Weights of a small GPT-style language model, trained from scratch on English Wikipedia: 16 layers, 2 heads of 32.
Each number is 500 + 25 x the weight over its row's rms, rounded and kept within 0 to 999. Layers, rows and columns count from 0. Numbers have three digits each. The size before them is the row's rms in percent of the matrix's.

# layer 11 attention output, 64x64, rms 0.116, rows 0-63, columns 0-63
097:484545497496506473512452528491518480488498524523552485521459493471531510516492473544548514534502519493479503487469478471502506475500557480492557503479509519497468499507460470479517494497476468
091:456518455455509541502519487529489529470476523547516513507503551523505512494505518474502477496517518517488519505513503519493484445494467508481511474524517487447510510510541473480561511473517478
090:454526428490511501434476487501528519526511499509547498488502448504538491467468540527492482497506468516511510527506558500494505500500496462486497500558529492480503499498494505501477506510479495
103:564502492496524503523493500486514507464507492495471470490496513467517483509435482488434566500478509483509518525476524500497501485496545515502505469501489517495544559529516475506474511477505505
090:495542513510464472494468524486514472536470519518544508503485538506512476498451508522524527499466499508471492528472537475514526528553492532485530470505519498509528531525500512460536467526511480
097:499558510504498519481520537469500530512483535452512532549477457482462488536484495517514478465506481518500488492486512520511491477482534514475476471515475463508469475473496552542498516479477515
107:539530482489494469453509523495534501533543490546503532529512449505491505508513494518491518450467488498496475508476531480518523454476467515494507511513447458526485478510486499481458491514529509
098:504540542523474488494501470522503497513463498475505490526533526513510484501504518496460491540542481477485513457491521522504503574553483461480470487465515499515523517489475540515528511473476508
112:549525500490477516493495538518500501461542510516496502466540454472496492502444508531479497488508526537515497544514551472519478474499496505506513455472540472484526465498494544499480492516482497
102:514509433505501497463530518468518489558505500508483524487530504526457500488493522484486512525499515477497531490468471522535471464440536516468456515491497510509515515522481508461519520520520525
098:509512513519467485502497501542483499515533525476434502507472473486486480518518497520478512490519490486504535483514481522457474473473488456515475512476542483507538542511464536558509469487519468
109:474556449553516502472468477517507476494491486508476504539514513465525505468502469508486543525515491510476501478536474463474524470513484504525445484490520547497495475493529496489483515534513515
094:481491499510527497502514513485501520513479484480522458489563466484506503525516435476512518451490502499503486504526534467531507474490537475455423534495520504496488503487466519477505499520479481
094:482515481539513464487452512512526492526503463487543470457486487499490515550520489520476542547485514491490466500525529519467492435508530474498515511536512489509455495525503503512501483534494486
093:505529513503453521458520470485507535526490496531467526482518478550484470511485427511486538502481495482496543455500526484502532504490523502507452496501512531512518485552521493479494523521489499
103:554504529454479511512480504505551535481504507464506501526530450500507443515515505485509479516505487466490527519508509480510490509479500486511456498522517509522510455472537543559497470480496479
104:477561482536499464498465476474457480505537518492488469485440459532505512478484476475494507467496483508502465526470510520541517484485503518509492510501532484523521497492478475531506484523484444
108:519448475484466496446489520514491520489502493517532518526512498477467534492515481528528527513492481529522521485512525541544511486528491471531534469515528504545486519519442466502503463497520495
100:482490510519526482496505490493476512533477479519511420562537479473501514523475497512532472520500463523496522503517501563498496534502496528490482532496497499470509536559507523498489492522494469
096:496527483492453522537493487489467464508519478470486506508496508508478445539458467481475483492485547512469475519504508475546500503515518523482504483456467473442512506508488472522533505524477522
091:497511542520488533495509469545518537504504485473523497493504510514506509483502468478512495489452565520523505466539545485518482461502523515464502514477506517544529555456488484495519488511504466
103:544545501492518480531483506482539510510507493492506474478471465528497493477495561466452499491488534544508476485521506502503527525474493556557474515494484497497536507494520506486470523481486460
120:462488474487490487453548496493507511560515513515502500473489526514544462482480479527475437496483533493553507494506490543544490528506525479498501528513510493474488511471521479468527482483517509
098:516573485464488529444489489482463479541515495528500507499495503500489500532475492471484509466517536503512511446525524463477478511499498463449494497503501515507481454513530505491526526510526470
096:510491532523474502449492537498464522482483468492498540499485515516505484515559505518461479510540454504514456482543528522521524528497502481516521496498487503507542505538504483493534538509459530
107:504498539496482484483462508489518519465515489523529504477524498475497456475496469521499451493493536503490467490466528505520551460506507474518467467465487545539492494485499517529553484531534489
102:517497531510499501479485505508471507498496467519460543463475507460513463466531517492504520519462523516550521505509515503509498500474515489508492558486497473563528488506563512473518496525534476
103:464507540476502530475530463508493483464537469497489477534507512517496511493493492483510504498465491472501483524500461464524483429492475527497489511540442497506542518542492507495545522499526492
097:506485484468500510488501489438449485558493480473505548509522497497510548490513495505526461456497526528514525463546501520488475483514485534453526489505482485491484491518507481483489457474478514
104:449504509483506531500464493522518506478518472478523513505478491489478485501483487461464491513524506473449471479471471552478509517519485528485486425483531510500500508535464526467482494502539522
105:533506494547518514490500453471511521453470533506543494485548504493500501517468437531489517483500525526533476499473491486505498497540488482518504477508518531474502493505505497508563447510486480
102:489502521488484447504540506487496520520527496493492495483476471550543460511491536521484488510526517532484489515474456499508526561465509449472514497509490442490479473538517499489505506470508482
087:492525509479516476477475451524505530531505535490444551486536520517469474510500561503501491536507553470495516510479463512508510507461521483514500520515456483491488515491484499515473470469474505
105:506504506475498531570530497486505511512451492480485501513476489482462493502470538477527512488493503549519544510485519503526491540556509504521467490493476474529487541490498493482530539460525478
087:495472490509523488452504527514474535485539512503519485470454517545513509532504534510505479493534530510503516477518523514495496486556551498515461496541491480506548523518512467462508507496511548
102:519522495482490522506506525439514465468495502517461511507528515535526494528555511509515500530494489523517495522514486506475528464507521503495526509488496481536463509445521531423508527504468495
092:529499513501450513490529553504488514491488519496523510532475455498495537452500494487516476466533503535476490519500471476485477509471547542482518501489468488529519488505513515487473456466553522
104:508478522512492490533474503508547515512461490526515496518482512461464483550556487487458515448531515503492474549503491534504533464515552485501486471518520543501510477496507517497515521489508522
102:515510491514496446496480491519463467494494446468479467505485462553485495524455499545493476496525480487494492497523465472554501479507481480498498516479542482495519477515456509491490509443483495
093:495498505514525461473472498518446516489477473498541520492496488511510508520506477516547569457476489514482522545502495498513524478521515505523476513461495451465520541493465519522522507539499501
107:482460527477469473464523449475528494490479552483505578483481473487518490509495494522520515496538490488502501489490501509482506503485522505515513557502510494473496478492476462485544519451484532
096:479544455473531521483533509505507460524507530477533525464530489509496527550504472522472517526465501485487517502509526506467519517493488494516510505533494518467517455510478461431526480507509505
085:488496482495415477469463522465523514490527520497508519526499499487480498544488521502496493509475493461529509513491532482473511453514484495501487478553508469496491502484491548462507487493564493
110:506537548445485472510483493483447495525485491511487509501467546512528515473506465541465529506516509471477495491440498494496531504480483480498537513516488500519533499472532501499495525516442516
111:439486474504496508497469512494461515508556484471484475523480504501505494502532541509495503451501542449511478539559539479477562505498490516496489515514503484493515525507527498500493482493496462
113:468498474496470522496493540529499533506523506484465486480487488514505422499570457483483459500489515495537494491540486514478509508469506505514515498535490501484502548477495494509493545548492506
102:515537453480485459484516510467528499477552484522511480494524499477415472500455485516470535465510506495478507491500495484524460482493491501506504485466506515510474486507446479483519536494513503
092:510482507472541507510559477523492486500512505534504513507514475472515529516470481467526473504516538461471498525535503496488447493459486490512451532502540502555462517508501466473480507490483482
094:442526514518504500515503502495532462467505441464543519532549479483481499482487537498520522509518516526483485491519515532464483486490512529543466487448495477476518466493504473469499482518496493
104:503498477513495480504511486473482473469465501527473505535502479482509491540537512504470480513481501493429567505509516505516515460507508503502557505503528472481492570497554525496504492488506495
093:516450478482511479499515499455498516526516519530495508535526471486499492506496489513470539480536478530536482499476504498509501498501509456526509519510465477443549554491475458461525477495504533
104:499500562458481457501524485510496497522479500525533523492532470467497504476483449499445502437504481501495517528550488479481497487494509478473486538469492514465515464503516508511490476468502522
088:489566511543493555504485537528515525499544511472498519486518504505497488498502533452514459460540516522508474478527493474510478505528484487506497510534501495513510546460513494471526488498511544
105:508522496525571501504437458508520535486487517459481513483529488520486490471473476479466479475518493530508474482487513493502483479468472477483481497509523516506514541456496505451477468472476504
096:462498469532500526522485530471511549520468534511463500533515472498474521510491533547482531508530523505546467478498528455483516487479493493541448497487483488456520508507497531490495470510504509
096:512544524522524505504499519503475451565514541491516496526498529487494493488527540479540484460552504497501509512528529534499494506526497526498535538529457518511486481494496505451486480484463506
109:473515468489479448496510505494467524506525506468503522549537478501473449491480511446494487526489447490522535524497547502512513506476495501515498510452508498494480529529492462518531470479485536
096:532501516507499506562498534524500513504539509531526498537484516530468523500436493494460488479490484483523460504514500475488462513523496516527533501494482570492487516545503492511475518531485471
099:517505513482492470520435514484533498458460522474507510501547516483468529475468545543520538491518478523501493494470507487477455479534465503496485475486492505528504527488484475478480453481493492
097:487529474477499513495538516468477469537528518484497510489534483496563512506442446471482468529529522516478532487490482487509493477477471483504522510525484463496563476524509493493512498515477519
107:491487480482459517485469495473490545490529464542439508500540494498523465485489495489503498471519490493494547465482468495502479498505492497486471522490501538436486511446514481484492534485534475
097:503495470481461499536577512560506520520454493490522478509529510509509529518517478488466502466479516512516494515507480506486479519466503531509498509531546515494452474507499539450503492501498528
086:496540474461470479489499516536491489501561501480505443478517483470542537517521526480485516512491503510483492508509487533546480462518468523479519503513527504509497481477432480502459505521503482
109:483492475506491502498454526472479507504538500451516457520480498499515520562513478536523516515516503539523539509483465485510492458510472538452476483523507478523489507510491474512539478509448500